Each number is 128 + 24 x the weight over its row's rms, rounded and kept within 0 to 255. Layers, rows and columns count from 0. Numbers have three digits each. The size before them is the row's rms in percent of the matrix's.

# down: layer 2 MLP down (transposed), 512x128, rms 0.147, rows 289-313, columns 0-127
# up: layer 2 MLP up, 512x128, rms 0.155, rows 290-313, columns 0-127
down289 097:114138111108131071133138139111117140105125082125119158103156159098142142140131138167157157137145156123163166104149125135086111153131136149192151136149135158102152074105157104103147085140124114135113130185157164104079130128163125145141124135117151146126146161153138101125091169150116123093125147098109122138131114125105104121086152090175167105147101140139111108132111099130155142128134
up290 094:167140137065141143115107130099190133130145123122134133135142118119150168114100095118113110097118177140120156118130098141121151131156114139148118154123124150176146117105122108155186108062105129134139151128152088093133094140156125141085173127105122121137125132122137133149113186116148127172090092124121134160120084151106105142155128127132124086144147088116113119138112100159123137088141
down290 095:067121109130144096107148107097115140145107104162167140120107098174111126155112146157127143114096127142083109123124067117157144128133122086144140159176129111130139105145131116114145140122104144135102147146116129154162169194152156145140135118105121125096091129110098156129130133141142130143106140134131176126173093147138135128161156132191133115157137137102118065167141142139108136141122
up291 121:146133124113115157136087109153114138134105144148131143176118054185112112158152125188067148088108143149095092117149142134115125112135102124117145116138116146130143110116132118150125144151118129134109125158109130119114108129116148166130088110170117156103117158131094082112159133161123177136105138131108093114143103083100125133156105173136110135117151124138143169144106142132139137088077
down291 115:161123147131140113163102144106148115155150136131083149116138064126091129098122133103148112114116154074097156138111113156133145123160170101134134122091118162158103163114116157119149125153112137127092154136109120101145066136158130161125143129098086120122123136133142098129125112112150111134139134094096071111092142129119095134103122154179128130150100119136127155144152173128169169089101
up292 109:145095113138121169126119084160135150139044117117122110113181147146154109107096166171113115127133136123108142132120153169136113105128152118088111140112122140112111157142118142124125142116118120120168146085108098110135123105114140184114129132143111133103070106132134129121162139163136144134081090162138141131147134171109113128164097141105169106155137107073120152148113151133125164107100
down292 110:115098131151126122125122173102134113183126149076139137113121132147158107187115151123138159132154099085128144125185100152094126134134159138146107097151146109136122130155091138119114115101124135113112156097130159124159138159059159110165149170147145098122127140141143152130134154166146108084143127176128120140073093123147162132154099120103135095129126113125086128143139129146158121100130
up293 100:145096143097128134180147117160135159093082148139137134113095114163100134110105156118124097136108117157128118194125123122140078131191159140086106170174126085131116149162123107116141097120107128115161111114121117099109140116137126119139117135128142159111120149163137128099158122163155128117128158094131159168144129177137121101141141161128113120162129116133129142124100080166084137125164
down293 101:101110100128124126136127145133157150118096169105107119117113103126116043147120136179125132123092159146118138154105114139098089137148122135088124137148164107128142145143113112181136138114128099115144158090164146084118165105132112140138110171124115133123106128105156176145125147163145106161133118188167132156123124118064133193152148117113147138118114156127127106141130132149122116150139
up294 099:130134105123111143137158098080120138097097165165133146145135113119118113091078121159115154084146102142168129111128088194174134132140106099118166138115101117121139173129160157173137134152107102158097124126135131143141108075115157145144129150163096140121150150119137148137153151171160139112134106137129138152155153108133139130150071118121110125156127137094125138143153075102126160109135
down294 094:027148092118139129102132135117109128099124144108107115120171131163196106149163164134117103114135137084085112107126153119093127121130116132157141102094103144117124073170126098156122135144095168123133144100129156103165111111148093126148138105083106135138108098160119127127100114142123100112130159151155165120114136135117125128141156101148155125115131089113104124128110116151144113124151
up295 103:159123113141166133150142137158158182134130148122129131167132135112156151083111100157115131149114152137091137158170150114154148100140074085129114135162156142130103105075176130150110155167153091132167106141113094096093141130141140102131158079107124136128134084140122137118089188104093148152125133146134137103143132135123148117165099149131135129155115141158124123083149135131112150124126
down295 105:112137124139152126117115120177128151127117143156132101149169126118147112123138150149104137094150141079101157124173106127192197086133155147109149151154146149155134096109120122110122142127128123164096132136100168164128147129144110143107126113129134127104160110129105123077128170147129124141125184151129158124135067179159156165167157127145130130160122126113122129096174126120113108135134
up296 097:135104114128143121143158039150189106075097133144067125169153153119110112097123165121115110128138150143129117136167146149100117121110136142117115099138151126137110127083137137185135117109110112108154128157121143139120068126115129128127158152123115098125096128126137129143133126186142119089117108079144097135101157134111144094099116114078124152125129128121092119149095142123150111127107
down296 097:074118095092114173094079145157093128119114110094191070155153125106103149102111145092128099102144126127119119153122131141135118141122152158099128087134155153138135122102090171116131117131146139132142118115150133181151117185123108150111154146129121112144126107116100119122126125122125087124141132147129104164059107135104137149169141101122118094146114096111099144147148124108125169138123
up297 101:144120144122133173096111118093162152044167140135182124147105134111133136123099146115132122130119094139107140105126118101114089142117140129121115129137108100147141114160124125106111131161143124122112080143103082075104131070142148137172154121120135117102106085119121166165116104126131158137076146108172129117130155157108121136149099126101116112103107160175114165130137111164120115121133
down297 099:073174112165156111136137130150162106107133121126109100104121087160114110143110104137164115126132169131120114164137147107082136164113132140147149149137128150095126095128145158132128101123123147131114128150133150158114150093109108152135147136072097156082124086093140110094142108100136116141125137145125151117152155139135160113086147132079122184117127122127149077089139136100174125076117
up298 088:155125148109122151083115141167128103138149121102160171157143106089118107132108139120159147082109120135121138143119107148120178104144186117070132099170079154112126101128164118148099124171135120081112127105112173127166096094117128139114103131106110110119087137147099147156108136146146151117121088112094138164108135129113130101129156144125133129166144138126143097134170138106126109099091
down298 092:103103126123111117137154142135161102131128105116131153167080145150199132132134154113113187145112135060109158169114124168114122136108157113099122144144124135122135122098145108113103148164123139105128120119133122127093113120122111055058140140140149112143103146121122099135120121144156104177137128121106132128132135112117139115125131095182122127142118165128179140150156135178091128100125
up299 085:168104124097126117093139134178147092149170117121114149089134159123110118145103126128168134110095087118124153139169162141148138116138179122089117114145160106111147121129118128127086156120126122166142142132077126149126074120105153141104138131068131102088169162160116087116132136116146144092159127139148143150117093119143130148158149088119141092123093175131128128121148115098113133114161
down299 092:086148104124156129109159155139136141121078144115110143120082113115117106151114140085146153128114140123086117105145110117137145131114121118113090143148140106125175115097122110105099138148109138116081134122106100191107111171138113087088149158088093092115133100089145075096153120116187138177181104122127138127110118128143141144147130102157160114126119129139146152123128126088149118134105
up300 092:162121158103193135107144095114148122136170128135140152105117165084145112123124163172131151128104124112131122097152088118140114118123131137116159097159105128118131135081079120149143158104131104093092134094123115116170109131084137115145158110163118129070143127105164161162144128114106119133101139113134145202114129142154138117136167137122135162122147088144103119128127167114155092112128
down300 094:080139138144134132147156111116152137152147150176128126154121133090135099103154122104142151157096104097135168105113102099135093163113079109119157154145144133092147093115128165137139107120123084119137127151133144094155162138087154138126117115140115118131164163137117161074140139088105109134155142145168159094102130149139130084143155107163107119116145132152161115124150155154087097171120
up301 112:139079110106125153177156107141171154103126129120163142107099122110129136115138143111092131126114103147104156127125165167099136122151161147086088162094146092112107098132151141166112128094095129120156098112165102096127152137101120146127125148148134169135150137131097130124128144149088166141105126092155141120167109128104114087157147174128131117094109153136117157092134103150164083159124
down301 108:085130120141135135111123125104117119119139116153086131105085158149143101134127141142122114177134145149124182086108112085109145101124144132162114123106118072116125115114094143132098154141121134130126140132116111086139071115165130143109106118101130117119147126092085124083102135148164098117165118132137095106141111141153077179182178129136122141095094111108126117129132115163157094152159
up302 095:133113123111140129103150131110151152166144135101124137127093171146107119140135110132061109158116098094095164141160114163149152143138135140112109119083118142147150107102101124140109094138139110133172164113143137115129076089127128162162117147084145123177088150178132092106113135133146140127104143125100103147110103144118098077136103127158112158139137130154137168116098110114097113106175
down302 094:063111084170117138097158131150157163156141131116142140117084125126121131118107095146142121136132176126159119105109122135165145156107123119132110117134163117108119160138120136172149108143101143090080092128108106143134124100143137153151120165145143158145148115161153140147123116081177142152144127132120093124105048136123113152117172100115098148120144145141162156153140093130112114163129
up303 098:148068149112145134133141102133148099131108150128126179089121116143147163104150140120128151111114156185160129098114147115133108103127125145076149167120156129118102087133172079103116110145127133139117130137104098113126084122119146132106154113129097121155154105178169147134128122197184143129144113106137131130138097142132140112115124138111075099122114148132090115110127084124113136140172
down303 097:090165114157122130154139145126112146092126167111125077100123115155105125110152120136123148167119152093115175133122122141118100098098140096083100167118128141125117141138123148160115195149129138097177144113135119158118097131147132149100103131122105111118107133089118096163119157098150100116141100172129121136110173123118067163139119143126128084100141144093114096130133104093126166134157
up304 095:168172098095161117115110106138151142077114146148158112139111130075087126145088139171123130129114103109133174142149115112127144154173152126095123089117135086092143136166093081124103139124121124163157160161131133162125111144153080158161109139124125172110113160136112131110150152164147153159140118162112151127125102101106108143142118149131121142148152082111120116113137132122129151086141
down304 097:112121096086132115120125099154115129072069144142112111142138113148123134128127131148130162128184145106111103109154156115140167134149152149154131125137187107127105153110108068126104164111105168109117156117121126096152153153122124095112117103135118108127143084143128162163101151094108138130140145139137125145153094146136165120147086163144085103095138110103096131121127137100114155107069
up305 108:150114128097103163153103148160109128125136118099112148157112136161156122082125169111106097094163123096154126145125096101090121129152123090116171135104129126125157167123157116141117125145125108153140116127124106116152145086141097174084138093078122132153134097123122127167147124089185157167126160148138123153150124185166143151092147116118146135147140120118117154119137118132148136071118
down305 111:142110085141117124134079085107121170144079135104143135133135166103103124116167188113160112113159158124139143147120119128141161164146105137113148143106143124143143179146103176103151101138112167122161143134139125155171116133134127146176116136107180083122128131128126130148105124135132146166093116149088152168096117124132148116094103089078110149114090120125083142132133129135128117141119
up306 111:157167154108157150120120087100110149146116143120099168120147118111122142126121145171136144088126121096129142133133149132110129140140095096148149137099128071121115160130153094137087103104100111118107167107169128147095111103084094125115100088167131103150127074107160146138126119137135155098107136136142132190085111137140144102102122119114121150163096126122070124168108112167129125134136
down306 109:153101132146101149139136114139148108124088154156176146156130136118144138119127168136129104086091157169135142112135154121120126111093127115132116106108170194120137127110130127166129101159134145126137084118127118120129122116175112157174114170148125104108144124170128173104132148145154156163153145144174141105139116138134110101145122142065108126158154085140138156177178139154130121115145
up307 118:151121151037096085089099160124150125140134171103134113097188144154147129153142122141115173145148141148160129152116151123149107106125150113127114112128123105130095150120125129116161091138101130102139154115143129046143124123129150135094132168161101106141096119143138109148138185162142162118115131126109164146143116155143130141146144123120089157098134135116108124135133161144108116125098
down307 118:166152121183085086107131098144139108100095117160136113102107107112129131106131155148141083131113149126116142163137085101139131139089188088097093127089109135100129133130130086115101133113114100150143106144151177151130160108101145111089105095105107118115119119092118129118181104139135151155140101165088114126113133151089112137087129126109123112118150095136112166127133146157120129153112
up308 094:161090146129107099102097093112166140134151142122125146177073136141127140182150104096117155141114111145131135086172119120140125110120116136131119143172106073144130125151121128157137155118084160119167159150134151155144103110154125102126096102132124127155109107124153156127117107108112147110121143105180131161103126167117157143101129140148139151094101130156124082126166132093124163078147
down308 096:079133166198097116107086136133167183113089143121096126137129161136134137130166181137105107102155107139120158104160089117115138136100132095148108119099129080127100124129131158089124125137095153122151137132104086127141129137139147161121117135135144114140111140149099131150123099131154112103107112131121145106148137154124124159136105101175094095108143143148141101161152167128089176106117
up309 092:146114146087136150085146121128170147145082128128139138136133142102161152135073146133105091116132092128148142130144092120119134159174094115145147159119146140140114115116131115138090123142096081151097144135112202127113139138172109116176135116150134146124106145121106171154125120107120126106088149140140114143161170158120083146109166128132161134081125152116139114123091118099164170111127
down309 093:050145144149108116122104111117098117120084149123127123090122153199141136083139097143085120131122169137116139111119076100162150139148123152155147104149147144143097148130093130134135149131069126141140143097111101158097152174106093088130143130143123145117133125119104146153150140128153120161121156135179115145152121146116124156108156108189107144111160131138126135124159143144123130147114
up310 101:154134122118143121101117127102153127093119113094072140125105073169148061124127123135066108132146128102129107149153147135143109125132093122148117140125141135124106127127123116130115120149136125160088122125149133095133145072090123165107147093090110169154107086144126113145145138126067127207129100125106132123141108119084156114089133110140100140151111098123098132119088128120138112113120
down310 097:118115131146127080125125125147174112151130088124101087107132155105097157148139128133164124116096129193130127131121120141113148163124134081118168119163135137089107109093128116102183158127123136112104089164136149147136111139145160118165120145107155105103145157105143100095133093158150109056172096126105111147116103093157117133140139101135138111092151129106127137101132156166134131106134
up311 101:136151153093132147117086113081111085090112158140140127186124105092116131115140120126117158113136125151112112100140167110130135089148111139099149102142131099073123115150164140197120141174127132103101156128116126140139114095128142172135174111124079100159138096162133134132117137135130158127095161115127144153142116129107137123096098131125117168116136077104120184124118135135116152105090
down311 101:125117113139089166153130101136088112100123169152143104118113103170163095113127170164109143127149128126068144161152153131109129132107139120101144087122119181106135125116129100126097087115118149134130143098144140148144103131098103123129077130146154114116160127131126133144122167138120159092183114134116155115122136148121135130110153113101173105143127084150075107076084128111092146143150
up312 088:151155112128169127110095131119125133140122102151102095164143140101100156118122104128103079144133085182116123123100169140176141137134134113133132137108150145120122133132153156106124143102106165114100120141141084103114132113095136136100128152108147128157105102174150136129102156102131134108129079114134164151144128122075150076129135102145147086159124121131111085156145153168186134098171
down312 092:076138110122102096140127113121141119118074143140142144145148133142132100117143149156105084160138087141123089100112124145137116131109122068126172131097116150112097153138127129092152133111144160154111160093127124110139158147080120126131126164142110155119105104106117121177144151110135089142122114116148197084136160107122150145100155142180158127129103113128107129124163182138140108095126
up313 101:138117132122143133095135117142134132180128138116119148146129124169173060145089109140141186137169139144148121144153143174151110136121128121155111130168127089130140131153131110085152097127128105139116111129156111125144102094128092164149126153163142160172147099148102138138164132119076145118084114194140108128166138128125123134128136173100140131132110094106111159114106136178111109125110
down313 100:089089127125134105085114135134115129143123091093148124115148133154091127090138120114097125138127140124153133126118110154126167087055168088120105148115100109098112127118117136123152113129148140146117140139115163105173117134178102119163152100093126111150129101147148142146119141118079154108159146127110171100094112143134144082134145122109184066153128098130107135140134156155087138137128